Weights of a small transformer language model.
Size: 8 layers, width 96, 3 heads of 32, vocabulary 8192, 1.89M parameters.
Training: a variant of SOAP for these matrices, 144M tokens, 4386 steps.
Each number is 128 + 32 x the weight over its row's rms, rounded and kept within 0 to 255. Layers, rows and columns count from 0. Numbers have three digits each. The size before them is the row's rms in percent of the matrix's.

# v: layer 4 attention value, 96x96, rms 0.226, rows 77-95, columns 0-47
# o: layer 4 attention output (transposed), 96x96, rms 0.199, rows 77-95, columns 0-47
# up: layer 4 MLP up, 512x96, rms 0.226, rows 0-109, columns 0-47
# down: layer 4 MLP down (transposed), 512x96, rms 0.221, rows 0-108, columns 0-47
v77 105:155138090167117119118086129103083111203145145084152123113161101075116103179129105090125148136158126111155069169147069151109111154157149122090033
o77 110:131110142117106198104150133073109138086081113105109082082106137122171151073083181091123133158056123110116124148171134175117155120067088092134112
v78 094:155103105113121103140142082093157139175131094101119139134085113154093133098108193102085124048111130083151134158173130119144104153104179077191076
o78 099:172142115084172171114156197125098088115187109107152041156123070150160172181126120147094158162124179101125160117116086091102089137162119125152173
v79 114:085134120113125128134106139149153102093138116170119155129121116073177110134208165185170165119100168139132052174162113123120076090144080135130089
o79 098:074069168138148174103175119108126118063161075121178170166092127156147101140074167120139123096152185094131160126101112138144087120142146153175127
v80 086:131125115086142114128086105126073140139158130131128122149159097070071147168156175108106171115136191081097171088086145091111093128161072089105132
o80 090:082130207082112153164152144103140051104153093115089165117112138097102115123109084149107114095093080156150124153174143121155122183123143085144111
v81 109:074142146122125141192127078118172129177095165128102122084153113121089151172076109095148124141159111083139165128107053085090140181169105147170169
o81 106:184080099123156161117123112114094121068174110092113138083163198103083173063168167144102124162149138191100086163121172122198122151123198141128079
v82 094:104144152116137153163093162113070106116114131135067141060146072147120132162176061159137136120093135140099114153110146182089164153123144131160099
o82 095:151118138140163134123158078123143063102093076148162106068151100139091106156107124126107180159116164168066140087116090139116133148108184122125056
v83 107:194150169172147117123155132143193103139076092128130101107175105117086114083125155134138118149108137121143134142132131053144132104137137101081128
o83 104:139157106164086093096140152075120158122172169065154114097120157107122142169086158166138133119154130139117116133092131208113210142088108147151165
v84 102:122145088092145082073134057130088116130127104071099205103111144163100106159151103131188148160106111143151150090115130154115112201103118153135081
o84 108:145097118108130157119116085159115082165077170137142140113126062090166192166150107076138164151141158115098170143167120106130129120125129159139094
v85 097:148108080146119153138115174147158104129205088128151167122155125048094101109145117215106131146135123130147133168082099127114146144150138115074133
o85 093:093187160069193125098146147134157107119104122082143127148140142113133125107172118156154166104165117123129141106132127157163075112098135132128147
v86 089:089206170126151082132119190176121132130085113064175122140103193116114149131126150107128180130133107102160148143130128181028127088170133137126090
o86 090:089126128174087130163153140104154151103103102148128137076099091146156144067178095139154104171102107145148061143093114122166124113148091151153146
v87 112:157124125126093148113144222109096096130147129114128171175164147116150128171096169088140126077126061090100089089145102110073125115153138161087113
o87 100:118181125151074151148143137130131092132151144126085092144090130161123126091177119133099149164076216127157084144138128166098124149133113041147105
v88 098:154139058120108144166135132075182133125132125124145147118135177076098150116139247142166088080154151124134128118132086107133133169145116128119122
o88 101:105087089093076092075145145140172097155121112113164108157153114085156147072148122109147117078066171158098155130174158067107132095156126103127157
v89 082:157131035163159103171157108165125130087123133107163179121174102202094130155131084084119155134098145109132108160040129116155121171112112150129118
o89 084:071097121145161108085096171077114106160092113196100077136113144160125152151084143064132116106168099099159170147155076131121150124112192129154153
v90 110:152138130147146154184210130169112160128145098091136100202129169089093198094099136149092151112112155115142088121154114117112151120106085128100155
o90 102:045101094135117142165171103089211146140112123138062114098124094201144128111140146147162129183140064164137116100156183150130131141187125102102151
v91 101:174183152133128086114129114161129125151037140163143092127137170132160114150101119181138102156131099138121150138114156123104120164081144187145119
o91 109:150131127170132043148193129149139108085123120135122140124167062085115113136159106111160163194115089108158102108110090137176184118102059150097118
v92 105:088119075132118088143135118083150170167134148096083133091186154164070184139103080164080171174147113107167191108120104098121100164179108149124120
o92 107:185109131172139098092146160179148088164092104136074094160100134153171103023119124068125090150150171112144096124111094124129076122056167150131149
v93 103:115159141172149184107104154150117145132119168099070108178089119169116143116144120137095128110055202145093212121092073176159146134163091130130134
o93 105:086206171119133125166104156168149102131126173164161131106079107164141160122093131116198119067118081187169059114091111135066121112147186130090177
v94 098:132178081182150133143177164104126101188194098162163115147177123082134099113105143159129126161075088102151138145156167174146158187154179119130152
o94 102:137125147096109150071143177090200098183138106147151126105203142148090174135157117134151115133156097133115099071099139154139167120092081114127138
v95 105:199143129094139093123113137128112154144096102158179133074135104099185147115115087096171156154117184078133138068145097108113095087062190108106115
o95 106:129132140178143122071128181076116134107131135150121073131114083160112106138091125083068141129121151113117142144180120155168146161090062074135128
up0 104:157136154151144146132133086127164076129117154133130138100121137096130047105118071117151104153099113184138103102115159130104162162116150024151092
down0 072:101171118206126105094108123095126169106172099130186089153164115133161179122098137117084147082185097150122115181145118119137175105135139160111124
up1 103:132178227159151124096106179113159093107098137135118125144128054143144143140099095110117099111108121139096141096145061134158128134153082198163138
down1 097:165173119060169122157129118160152158143118113055133185122144120111132099150104122102081152119139188127098122143106130148105126159158167087170109
up2 108:145145114067134157116126108099070141097179064138097103128084116083058119095140140120127178112084113147132083151124225148151160128123140202163123
down2 097:105169176123116108114154168207113163152143171147091151151123126128135088171197121127109118093118138153173121139123162028102180166157077144145122
up3 100:132115087106128147141180156137126121123101071103087140121154083203123120091183062094187144140102171136115141097061126138124146181182133103167169
down3 073:171153117184110088092122074115142105120202136149160092152144114069120136066129212126087148104145127142156148184144162151161096132093109139149148
up4 105:140082153086111159139139101099081135189117104123127116158129051085150101161158154150126118116138091043060142123119123129096106118167106118103185
down4 097:126162157098095105082114106149150130122113157103159104145150135161182163139151190100099102143117145130142127137159138084131133146189089093143055
up5 103:138135094213115119143158122154117154160109103093104151147147112122117063136115131120104148118113211093112123154122139135132156102138112134090177
down5 087:117181137097079072110096136115131135149183089142128110156166112119134091106072164136129210064119166184144166126141113103084105121089159196132127
up6 112:098091118120143166099157094068124170090153127123144105065174110079096099138138086146154181171181087137119125178083129132101143106102078105151182
down6 104:103144115025118065116144119162115181100173183115128125111139146138129135165116142154106140112109147145119128117095178102136080097076106114174118
up7 091:166128130122189103117168094147150109153141148105103078124106136147059149095124179110149132097101089168097128089122184191106143201127131141166155
down7 099:084158118129131154155078166107078124122099084140135157150164163206133062129100110160117132160175167133117095138153081110113128079108128138088135
up8 096:149140137167125146182143155094134037190158128089133104134122169162118080123189074116142123110151076093178141084146096121075147150061126067090130
down8 076:115080139084104157130109163097168118146063118135154172156086089149154098140113057092232107105127144171090128160099115139153118122161098154132125
up9 101:094123138106094134155112064075115148120145141125123184118157124151143104125102126132168094170147143213080122109085103135116124137141170199100130
down9 125:115131126154158155161087160129091133112124114084142123117154081137139099135164147103183134135109138097150174142199113146136151112130155164062176
up10 118:162119119116187128086129136146079089116179150072125084189138099100147146109149144136149150061129099160130118178185102175123070126196173085138084
down10 118:216126102143216190139160101149144097123124102131103126134108117126148133118163140070134056094130152100050109130181108112157161167133141108096172
up11 086:121126141109123136116083186104126081124099136142079063093151145152127129080117096143096150102190118168072172102167028135146112122167162161120152
down11 082:120113199196137122047072021134141163138142180177144069081160120146136114159126182134155102125097145083102106154118148113146143099126177154159132
up12 095:098110141114135135181134126098116048162171149203129161163091183132168114173132111151123077125109079158131105132124120173131123128134103076177130
down12 082:156162129133166127066181081167123142118149127094135059146150102141119177095061120161082211146125153133144160178191144095114148178133152127168080
up13 101:171132113122149126089146128092159157129142112099025077152110105112146200131099165175107115099098146136106128141112101146088117117194077088122076
down13 096:087159125167088179145134150196134127140051152105159162064098177130118143140115081075140123162131122157169179116078151173103102097048148158142184
up14 091:183123110195171177111193089148150056152169140115111094100149078083122089145114102146154137131136145125138132092061125153126118157126088177163122
down14 096:174098111121101106095075157161148167156128074138181120130094100117126129147131094119087122122164160144115122142147163067088126118100141087159072
up15 098:099065118094067083119106069107093069071128110119103131087108063156100206130128126161184180156146113146149133177118090124142155128121122143136135
down15 097:143149147120117144166141166134142157149153133150181125105100177103106113132162118141088070129176195151075088113155073099126081137118178119185117
up16 122:091131134109125169075107182040152140085123099150080149113094099133148181165112119162101123102116117150145169122134109206129163097113044133163085
down16 117:141155142158127148119150144115103136094135149108163115164074114105151121128139109158122058092088097150135165080150121145121153093081152077090108
up17 096:129109105084143183137152115126119125103142162127112074152082128107053124142161122137161044133146133135068136110112111138123169147125151132149181
down17 114:152148149181129164115146084062156145124057073118148170113194073144139127159106080108147138122140144127113101126166117072146087128134105128154069
up18 085:130115170094131136093150109141186124155120110135059101083130091146135093163126123069153125111163157108166148128132150146122109120126190099141109
down18 090:155188141130093156110073185114128119043163111084134138181167138122148146110150093146191107115135138170138109164166109126142140119131082133138113
up19 089:138126125143111078150141133160144152133144080113110114113119162100177145153122129160157153095118107128057136159139085195136094148123126159113148
down19 090:185175077141103137067134101178155144133165126152171095140137138132100199136129120220117093128158142127122104169105147072116171173126112132162145
up20 105:124091134142186168152148094138151130142087186066145206125120090138152158180123144112158133085106141146022111100114119118149099103118106135136105
down20 112:119092098127094126166120073126105071159133060083140187106095144118151139146081111145120103161194114082180128168115119117124184152166158148160140
up21 100:114173136075114130157133100144135127101078132128134129113102127119165140124106048175099156135131111157151143067112117172118099128121116112081132
down21 075:085185106152118131120116102107144186070147117080158109129099131172094120180116173139125109182132125224130153135129136139125085111132163172177082
up22 107:132139123187104159173101140103140074147112176094134107139148123088071111126130136133141135116119124186110165130081151172081110131131141103129167
down22 100:108112051089066106133126150141126141084101140077122109105111155187113139076187071124138094190065095117147124109120142161163098122083134147151086
up23 092:142112083100119116147126138134138210165060144113094110135097069146135114116152147089137147123091108158115118126148112191119139087196125138195219
down23 090:148134096129138100095093132137085137068177132118118172114200150115118166143167100148088077125141115091100113110144134078138125102132148105068161
up24 112:152137143141164098148122161157090111109208096107137078142116154137084116163135072161158196107106066134122097136170131112143115140147160136073172
down24 118:115132107170090067194128155145125107140120078190189143123126171083160147074072152101135209128154151113086095098118121104135114132117119136125141
up25 113:115150108164129180141044121073136116139133092076186097157142153141098126167111098121109188083078166125128176078111093138155210171161170131071144
down25 130:158082089163118109132122085128180120123137143127201141126156150184094113079143057169106097135107061162130090121194151144158093093194165108136156
up26 093:154131094110146220094167129153114167131079161131129115178185078141201125118148151078190129087145077084095067092067091204109122164131091104141171
down26 078:193188137111138107117071180117147137116164146120143090160146113179105165130138141167120185134123145141157185136131126109145110071100075148150098
up27 103:081125134138074156141122091087129136123085142162219096190119104077120154087143147123153143133084139155131092092117125163136178137133140142164165
down27 097:078191124138126153132067091156114090122129189164142150101130137131115165144195104157142162178091161089167075132120121173126087123104123147166158
up28 106:133121151158165143124169125027122089118162133094130103156133077103112146123120157165129150136135139192156095171142141145131114181161130132137067
down28 112:121155137108097083195188225156116111123131176160140079119090093089166133135142122129188106141167136158184181161189109109175143098128097088166149
up29 058:078141154159154134188176189085078107152110114159099179130133148079120101114133151061158149094143106155160183123172151119114177134144157152099190
down29 101:173158090132141127085139113198117137097179137093139088147169142141099179114219136131071137174123238121136109101083151113173129105122141137182104
up30 104:143103170135157122092107112108084145104124110084125097129132165112156126115136158143184072135070131059083133100151153141098108151161101103160147
down30 102:171115146170111135108106080136086103129156152151128107143152114137099162161178155070060098149163124132083108139134058075165125123109134131145116
up31 082:117140104111133172113170076187149110153139150142107148116097145140135138152044134076109130138115089088141114114109083106115084184123098156143135
down31 098:101130143173096136176100164117148104068174112182112121139158144091143143160192165170102122146156123104131110118153063140126183136164054156119124
up32 099:128094150095091092086168081155149122160117076183109141116115100113133080094104083101160117110080095143188080108136165140091117097162179110105079
down32 091:107136187122125106194117139103128148121127075092132181163111155106143156056139186170112211168154116143138144113144132157112080169128177124122123
up33 126:135121141125130144160084107103130136157106132106128153124093188137157139131142090096147136116192058108142102101152121178164152162120089165043170
down33 118:111109108102106111123098082098122172114157130105154086181158141135157127116147151152158160174147104162088117135103089134098087094148155105195089
up34 098:174138137108130090140189134141129098162122097189124099115072134065148118146091166089114136063073133152168139137138098168107149129135149196151068
down34 101:165078062147143110133073106151184154112115087120151094086159136128150148078166110171100105119141124146150117102193090123148103139165134126141114
up35 099:074144100130164178116116115167129117138122122156113111126094119113163176013169082145190107097111128094181056101118112123133079124130118095166116
down35 091:140128085112120082103123171102118069139123107130140161065175084098083137080085131097142118122114194110161172135201189172108157133070153158120140
up36 098:116135126181084147088092146135123078175111089140078147141139137144131145168089134059157116154080151113165117083106149161111129129126146168135153
down36 104:162115089069138135091154162089114178098089126115113028124108089111129120094197148153112109095104172159137112189128115135151097101106112120157089
up37 091:111132200193173131113083137120119139162159156169068066119094155137088144108111157174163137146115143167133117141173111135098104083064086107137111
down37 100:104148137106125127106133142134125106145038087134134133137115113155129103143068131120169145077161166132141177139139073132156072151102136158096171
up38 103:162111094162184117135117146152114099110137101150134074108150094160043131164139126130119196074130112149131094124095123149164119139141130146149171
down38 107:126120071135114117138140140112118053173112148168104150164095099129143156098123126092087197197184094130126132079131065084076079118106164108164121
up39 096:163077183128139091145077152207097058127173150142109118103091159094139167136147107145168172118129141118115117132165170154143125114163159082120100
down39 099:101136169167090127168159173126153120179098170151137153130150156157133091117127191126141132147101137115110133103150125144081164116075106088077123
up40 097:067115136118137073128127158118121078167215151164112074104127085158202150099194123107142095149119159145152117149096155129126098139136064103112152
down40 074:121171135160147137084083121100110096107109147135132106137135130170137125117071079084045175088138155191133131157104103123101120147208154135114081
up41 090:171117115128113205116187139097116153106081137193150129155107100115120107104114114175131096061130070138113083105134141161132157064176119162167125
down41 103:153116126194143155162171086117089116104141139159136140155177129088147167120124203125127122177060159092118065136087136106124116089175100110139075
up42 091:139120095143109133121146176135153185110160156157106099109088150094128136168108082045151055176061139065097109150085123166083154177117115096161115
down42 088:093130164076102174135105112098079121073161163097085085108133155095073137108076104134122169154124155151134137113124113115092123080105120098187085
up43 105:117141167108155124101103168160102180147110130100140101164121142099134087169166150137106144073088101177138140076128092142095035143140154126105146
down43 098:112074066168140129098115150151108080112121137069159104136172090149086087127165116161155110225131113094179116169145102180123150139168131110066175
up44 097:066117146183158144176122124113137148107141157176125100183076097115081139169103141100114122091094160109130130109091172159141129147090108201161146
down44 089:123142105096118144097123126222102157108113097135164105125140168105161155135180109139093094126153091122094112164057159077097128143156132083097096
up45 105:103074126139158031168150143184182106181114093100122139105105104160170158149155075091170109135119130159114079058111127137163168172084146072140119
down45 073:129121099168154146055118138078099124129114100109128134166105103151127184126112157102131124104120071134118175157165111139091159093090157170117134
up46 098:146137167092125124071044200101130099120166114195124108205143081116129050106117095118139146130123119150155111110131080114156108109146133161108205
down46 105:124157106124157106157149145167090145162147164109137136103123127127130092162080106096139062087169100148109106077110156144142100189171158108096132
up47 095:125134155125114141160136144152084117131180126099195146120098124093145136098137143129125098067171127070068111120188124125149098100119166171113107
down47 091:102151109137100172099131168126114191134108109084114142203122141153130097045120090134097078165099118152145168118182213094145127147118060120134107
up48 106:098065158140153133151164135080146151120134133140151119081169067115081110114148140141164185121154134113160055104066179075129113063114089141189173
down48 111:092116198126105084139080173154133173123144126193151078138159112131063155141124114172056162099108140122143137161139117077172097113176103104132124
up49 103:085093176111149111148095191131058100123147137161107130202128144156109127181097133140117177120116085159092106133192158146156053143127151120080121
down49 102:178133128155094126128204103081166129100102082110113123094182063140144146098073127106104154143111046059147115068099158157115196135122116147100140
up50 099:134119117055131121150179148086036151123142131028105165152095131114067111140171096187145125160177157133141086134092166180104113155129103152118099
down50 100:186159120153134174079115116134131115132148191150148096123154075181126081100176186186089140200075142128100151120078131173124150097141091109153104
up51 104:149130150141151135121148162085155113175158134110090082168125135137111114142077108127143129073170178073130138135098123128166154107144129108172169
down51 120:146173098145072161151145078144163116146095094114179114119112166181156132115125135176154174116132140126134068150135152079150205118089133204151105
up52 103:156101086083127055128140157132137128094098101115122164070113099104094089164147139116163200170162089153103111212136097108160133143109098080161132
down52 108:161139140106140154081111214134135114102151161171137101143086090092139147113059129166117062108152118177103100179144151101119103172130211121165160
up53 107:172060145108101116170121159203112158142136058108095056141083041097136162129062144118126166142121119098127161127129154144122152134123086180121140
down53 111:110087080117117087128125085179147162145145129117101091130172087131153151111086178112103139080143147104110112115124089121141084162137062161091131
up54 108:138158155140121089058125066128188161144086166186135176092139113136112077149137145127125118106120141083095136161152070129116094145154103086140123
down54 111:128146088123186137148132112163115142118133148110147078107101119128122128157104045158156055122091184122102096145163139154106119124121128108093097
up55 092:120146183147144149093138080085137139128095105142168127033114063116080089158104125167137164194129151112110157121116070130138070111124142101158186
down55 103:163160117102115107127151212162192111139164119116081135208153117163120086077083101104112137098118111187150079138140174166172151132112110149097118
up56 084:129117143080083125124097104072138118129092158142072154192116123130161188138181103071111083127141113153098129144109145107109135182161131060131160
down56 080:154173126202123128128172106167081157086165141084148146098079130136112119181108189178075131148153173123188086122122128199171128148129128152174097
up57 090:156089152094166143105126122196134153154109090123083120158104134149142174111162132111170132082185092125135123101076111091200142137112086165112146
down57 074:152114167146182140041124098120174100122116116065142171181183157146070208107129129121113104136140119157082169126159091133105154151134191102148128
up58 100:190055150194132128126101134150128126138091092116181164154081151154158103101155111073139114143150113170153090091144181140107189219170125129082097
down58 101:094155043161109170088125060141123121118101115078110200137185073117061131103173082137132126147098175137143135175123163109095170157139106154143108
up59 103:144169112125112177119093150171093154161158123116153170131178078122138096073118141097122095123142151102165083134090134156099127084133209116124144
down59 108:107081103115154100118130112167138132114174119154110098135060125215120180083096143125217124120138137159123122084104120139134097109124170165116184
up60 101:139171184124118104118084117140162136159166120077159085165108146131060097138072093149128092111132164133110132152144130154121161163167127093111207
down60 110:137085139090091145110141149155109131182172183140147110060142116137135162200126107174053124147100149101213155136113137140183152164079095126152100
up61 103:128111126160132116170120110114095132159161050156186121105131134117079134103141143122088165101109199124064052180135132080092078134183146168097082
down61 124:107136163163136143153205146090117121234100183099112130131076139129151175143090173144152118177142135085122136071135107152137106110155079081184077
up62 107:169140080073133130147065099103154161173142129173193126163136091141101110173151110189085091101130132105076102153195157142131079114135153098151102
down62 114:120102204115165116087125088106161162160135143142183080153159098118097108139176106188132177138186175111116122147173151086132101167144087074065156
up63 118:115089187132140132132119130104096066134175107171129070167156079198126114133149160091096150097146151159076107143149155126119120138137101149169091
down63 107:092158120109118149082144128133177112141124175116109162133110171139135131157078143054143141124189120150084152137102155129112100099118123155111129
up64 087:168171163124136140121155145188138132178083167128136150157081064134140140129158109147137093135108102033049147165121153167132097147089103172103171
down64 090:166147127087091066100112118139113148108126204126089104104131115108083142178165101132166139159090101151101143080181163132120132147124125126094099
up65 093:170073069100054144140136186100109153149115136086119089126126178183141073142081151141118167106107131138142122162146145186072116139133128123081193
down65 095:086181135140139139119073111146120139121135087144094096097125093134082098041180165137130107167149100139089139111185101113183095103137157170094131
up66 092:131132128155139057133178169142049091114168085146106155146158117126096112176157069069117174152152102138098057084152154156083125116116149106110148
down66 100:103120156154153131098185142171087166145166175183117163091155180123152127100164168165090129131068100071131131043135176117095107128061137116071104
up67 096:139133073125109089145095098141207137116118144115175109088116097143170133128177133131129100086139149130181063139075088124099099138131162132144190
down67 088:147114182126127111123152148101092147140115113153099134062079126118076102126100141140101170134096171116080140108144140070126102125131122104113076
up68 109:182102152110124159158113135086072143143112055177126135094164112135139145122128196158093129033140142120107078176122166189136142119172170175158096
down68 113:215143120139165108143116138176133115179110133073130071092107136161130160173111154159141146103050158145196135157104123168074136155089145166144115
up69 094:143093122126120101154132138107102144140173100092111135094137138092130132140080085146115118095037096150147067141158147108099110115081155169097125
down69 090:110083116104075153131126110140134151115082093181133126117121152108121119100073162118132105150166151142134155231149134092071115164165105097163128
up70 102:111107101098135146137142131103142169120085109168100093148127191171146207148127102108143149155134099106109119079136135117161163147155153142168147
down70 073:153133155187167067128111123097145160129176148179171123162135118138154153107077175111078187098102066150129187170202158156138136141113172161176086
up71 089:086132147138131128162132077136124113089137122087171109115115081152129140157154084151177161084118133016098136146074100126164157142146117074111125
down71 101:078115079071129146192072119111131150196079146188118102129188163134137119068126094138108127113138085166212098149126118088148135123094139118107120
up72 100:105150131095092182158182110143143129108125146167116083136132144113131085116090107160134162183162147089135111153145074146167090106158094188088132
down72 077:149194124118116172116095108148105152106156168143155125135128174151085166074100177163101175104148132192154208158147116076116159097112202121122138
up73 100:126102180135126156136137134108108196171170099049127136186163170134128117125077129115116120115169144132130190131099106083120097137088151076165074
down73 100:097108161165071127072133072157165156113127100076139070146161113164138142137169172123144144141138133128139149132140092185154129089084086132120131
up74 087:129086195195109119122144091154127186115128179141099190091155076107155169123108103160118176121121066126085133125162133099131102077094115094080138
down74 111:126136156130118155138119160122125115082168131145103112076111141162156077135067127141096097084081165130117124079125119078146159114114140128101122
up75 112:135108126094138103106155145167141118135115078089085078153094135045150143168169137145145160098083117107098150203163141120074065119195130057127125
down75 098:130108157187162180131117096112111095121151106184071178148140146116093115090114161105073072116109147142059148091137072134202127107159119097106146
up76 093:149136132120173201128139089107094162162122144177130157149135211125067156164094102096107133116144062131189080068135107091193080128130062122082139
down76 077:141127118114129059086096085152085161129195097130129107111192145125090126075086113159069158145115095188119141134164168160136174106102135170106101
up77 104:095120165100144100165159171200112097176139128092092155133138190116161112138134107114185172071117145143107167111152156135113112148164135134175048
down77 105:087119077168086146124131058092163161136142126148122154067106105188102132105121129132120106157136108082137081144046164125160182134147129165105192
up78 112:134148174119172084174127085114163100122149096199118198130099181143143088141148196130101104120159172110152139127100107103127135085075142172177130
down78 111:150124121108128125085150168149153105121147108157126129136072088112140098209108121128053167092078091124138130107101130146167107055129100085107063
up79 086:175114131151099173105121076110191107121143097155204112107088094106109131117118148094142096164123109153138127142147123122139093115166125124153176
down79 083:153186135101074186113125073173107115094158108072114092114168116100098136154210174152100075130200169102128086132053103132142138098152140175176144
up80 098:090110163112113189056172157113119173135147127098121091171124110138111077119095135139105082126125099160129160101080137196119161083152045102183138
down80 114:105147089142099138151136131129116090148105102127098118094166141105095169131147141104125123116078093073141129089183162110155126143066123068071072
up81 092:142138103061205144108135202094163097107148122107152107137134144132079093098145090104107123124124171207090171106120174149089171113144120076139136
down81 098:098170154173114125125144186069121126168095110213118117171132098185146090101102156150141129094142116029131150085099111133119154132126124136137125
up82 100:072112131168081164103124129131160147156112117156092129130123214070150203152078185156188129107169054134143059114102128133094148099142146169132166
down82 078:124140113165085148064046074086093104117159118079145160093099116162133145124042100100123175148058145107165120096124158167140162127113111152169109
up83 092:118180123095163123126103112115142108097082137120096188149070141102103175130150136150142127132062152104159131139175151093177130148162133095149137
down83 093:098102163144144121122117133078076090136162109069117143142224126137056156167196160078113121155153124127153097125139115096111137146097143111115105
up84 097:083144107157203070177167104156107129077144128110125107173136151097127120096087138151147120067158133172112085104138112048121084104192161097085140
down84 091:104114076116116123090138151130137194093117151114142158114187166097086105156164112157082095111089186108166145083112152167173161115093135103138098
up85 097:189103155135174167131119076162102127070095149185112076103132123066178101082113158132107175136150056101126125115123160175133115110145074135120121
down85 092:089139135104054137109134123095124158182132152198171100120064118164159135106124097079169130107120177155200074096071105121139081137088166146163157
up86 106:130117097130113128155135173118123108128152103130086136130130108120124102144118112153132135122161160128174093135171115130161132106165144172134146
down86 102:116110132159143136171143117122127133139204121102071166081096088082119141155108134095091114072124160146214110108118135129079121104116169168098108
up87 118:182124183136077131106155155078107082137118189104168110161103124105104135115083105158123087139089201142084122109145138145134148139181077127197112
down87 115:118137146123120158146098147209162115089080106056110129090129159101138155188202084155132103141090117155067158119130128155137098112107111144151116
up88 090:139136126179139113123119108093180130151075151101094086199145113128111172121118129146192120160113154120154100192117115144125105122163162134115106
down88 094:120173126124116164108154146095114154122138174159118148141144101181153128166121098124071102129150158126226089086113133132160156144117105064151140
up89 089:124113053131130108081163088176154179136098172188129087138080053110149112175105120170102101156117131168149123141127129120135097111164109106091181
down89 094:120101156087104151193111145099070090146119150040094163072185137152099167090138162137142164146093130145149131199147160137131141177092115177114203
up90 092:136132142125126129088071161149162121121188147114157082111106114133087149191136154140126238158144120134153108103112091195125130124140142140130165
down90 101:166135121102125152120101079137147096139135116144130130111120125107117158163133136103091123113131168086124183126075171145072145148045038157141150
up91 085:144077152115152078198137117156131116097105110129128131123118151141095126145163141143161137088085152086104109154097161165164205145161086123134146
down91 079:103118117181093185083141098119144129088140129145163118141133106145196117097067118108091109132147112116109185107118066117132117138094106192119108
up92 101:171150135109106127103146120089151138125118099170127159148120048150140119120144104147120121167114200186135056149137099148119139180187125100127108
down92 099:096121121134170131176130207117136091153119137122127087129144161179195107124068158161120140148169094118116200099125093104190120090086106111144151
up93 100:187157084107154156103143101148161120141180098223146119101086126107088163088122121105129097098110125150163114225097121131147092126160132133072115
down93 090:089112168101106161122115147125116153177118132104113166132130106153130109142206106118098058197107109090106139171108111184135158113151130145122145
up94 110:195072145092179104123127122173057158132120123098155141121098195100169082075111100163100176125163148150126159140120152125104134083158087106076155
down94 116:122094141070097118131085157079110097162102138072118096129128125145122097128148091195153122167131159122186122119152126109169078079102140162139110
up95 110:087132157194164091117134115120088138142109122120147157128075119140219159128134114112109145197092135128148082141109162116080119122122149070119077
down95 104:160094131127146122112214138141142200141132118165099095097130101148128099129122120138017191148107126134153137127139132105121082126115108079148078
up96 100:127070127064119111137193136103053140161131135122142146144116096107107102158153114121159152162124119092100100100116097103098119177155159112149113
down96 097:119111120105158128056114117121112118130100113118152071120084104137103112085116147185089123120089203114111133145089138173132084087121151128192111
up97 095:172148134066095133080151112091100174116147090159158130167100104130168063099102105150150097114120152092090101123098153129172097177179139157107200
down97 101:132097116152131114156184133091142151148152142109081102097104163166110082092134132081130161122091121103130122143143101171164118117108123080113153
up98 105:037137130134108167092103118114117192078164095153126096145090134054117115096119153099130097115066151195161119115146119097082103133107132178162114
down98 108:181098140098150097138102126166163126127133144161170144094168125151117150141134135118144142133151115145127083105171166159174122145155145153069153
up99 098:146133103172126160127162113090182148103163162145059095130082098071167130083137114112125134163156149178081116096160121146172175123167145160187130
down99 085:119136094104110186113116086112101121122105092162165153152109157128148119113138177071147082162136123205091108095118161128160107136101186177135081
up100 104:157149155143112098138191123055151112127123174122153107129174111142132062191121113081112192166131114087092217106166139125147092127191158142042165
down100 076:084137107107141117160140066098128178078170091116131155147184165125164191106138140127114180120124130143146137206137144103132148078140176140134102
up101 102:164077179149091108140116127106129095152120155158138176132155173144098053102117161164121112118156168151177125138151151129102100109149115140176137
down101 101:142147088099093089106142147092162178128109138097133111148179221088127193129162086144158049177108124120183203123141149134152116139103099140129092
up102 100:175143119086127168100174142117114143141095113129122179140132092092096074112117149073118166114137107141131117156152149135197123128168099103159159
down102 104:113167168136162128103114127145062144113201136140096138085077115152097105122073110209110137096136146122160086206106168101157148116172119119158114
up103 093:117087163093126131108208115135109185117089035125169133096118141120114112113137095115103102091091065067165133110142148125145132099096110126117098
down103 087:106156164151085113108101108132143091141111107139077166162174113091138110144158153084104165119080167139069131111152137165122139137097137092139135
up104 087:167066123103139121087092147077083076104031095107152112083159132116111096164072131101113108128097179161128161145115102165135116117134115152152124
down104 097:126141129182121121122118086139113163083150153170089117129152145181155135074142143174113177104119063119094082078173143175109109121151130127120138
up105 087:161118121191144087140155092149111150155125123125074118085146129116143071134133140089140147042109140162048106119146117078144097140165130129140194
down105 096:125167072137078139080116124095104153113164143161142104116077148169123102149123102219161110134080141140136061176129108144092189113082106090167129
up106 097:126142147160161083151119089114112172096129126114097145112121102139105086144143140165121099101150120149070094104054131148152109125207147154183146
down106 099:178149093122118097086196141162114185121104133111094105092182123104118091102183131114106148142110154095178183163090162086086151126111110116063123
up107 082:176125096151112145148122118133148048168134160126140132109066141183161104211113118100107160098136088173141072157100103163098098099129124110138161
down107 086:150172114076112102102099151143126175108072081143121156139125168107076179181153145118084098142130130120135156057157150116165095091154103156195095
up108 096:153126195081132139157115181148141068133160149091135118139139096108160173085083100171167090129160123154166151109150147161149101070184181139158146
down108 103:090181087161091172143099110090081163195091115190081132131190137148132121091153164146111135204125148107122130118085147091114105136141193150109163
up109 115:125090177110152125106129161124172156137046121172070091174146144174085122129138188139187127129165080126133103137117132125081107170137090125141131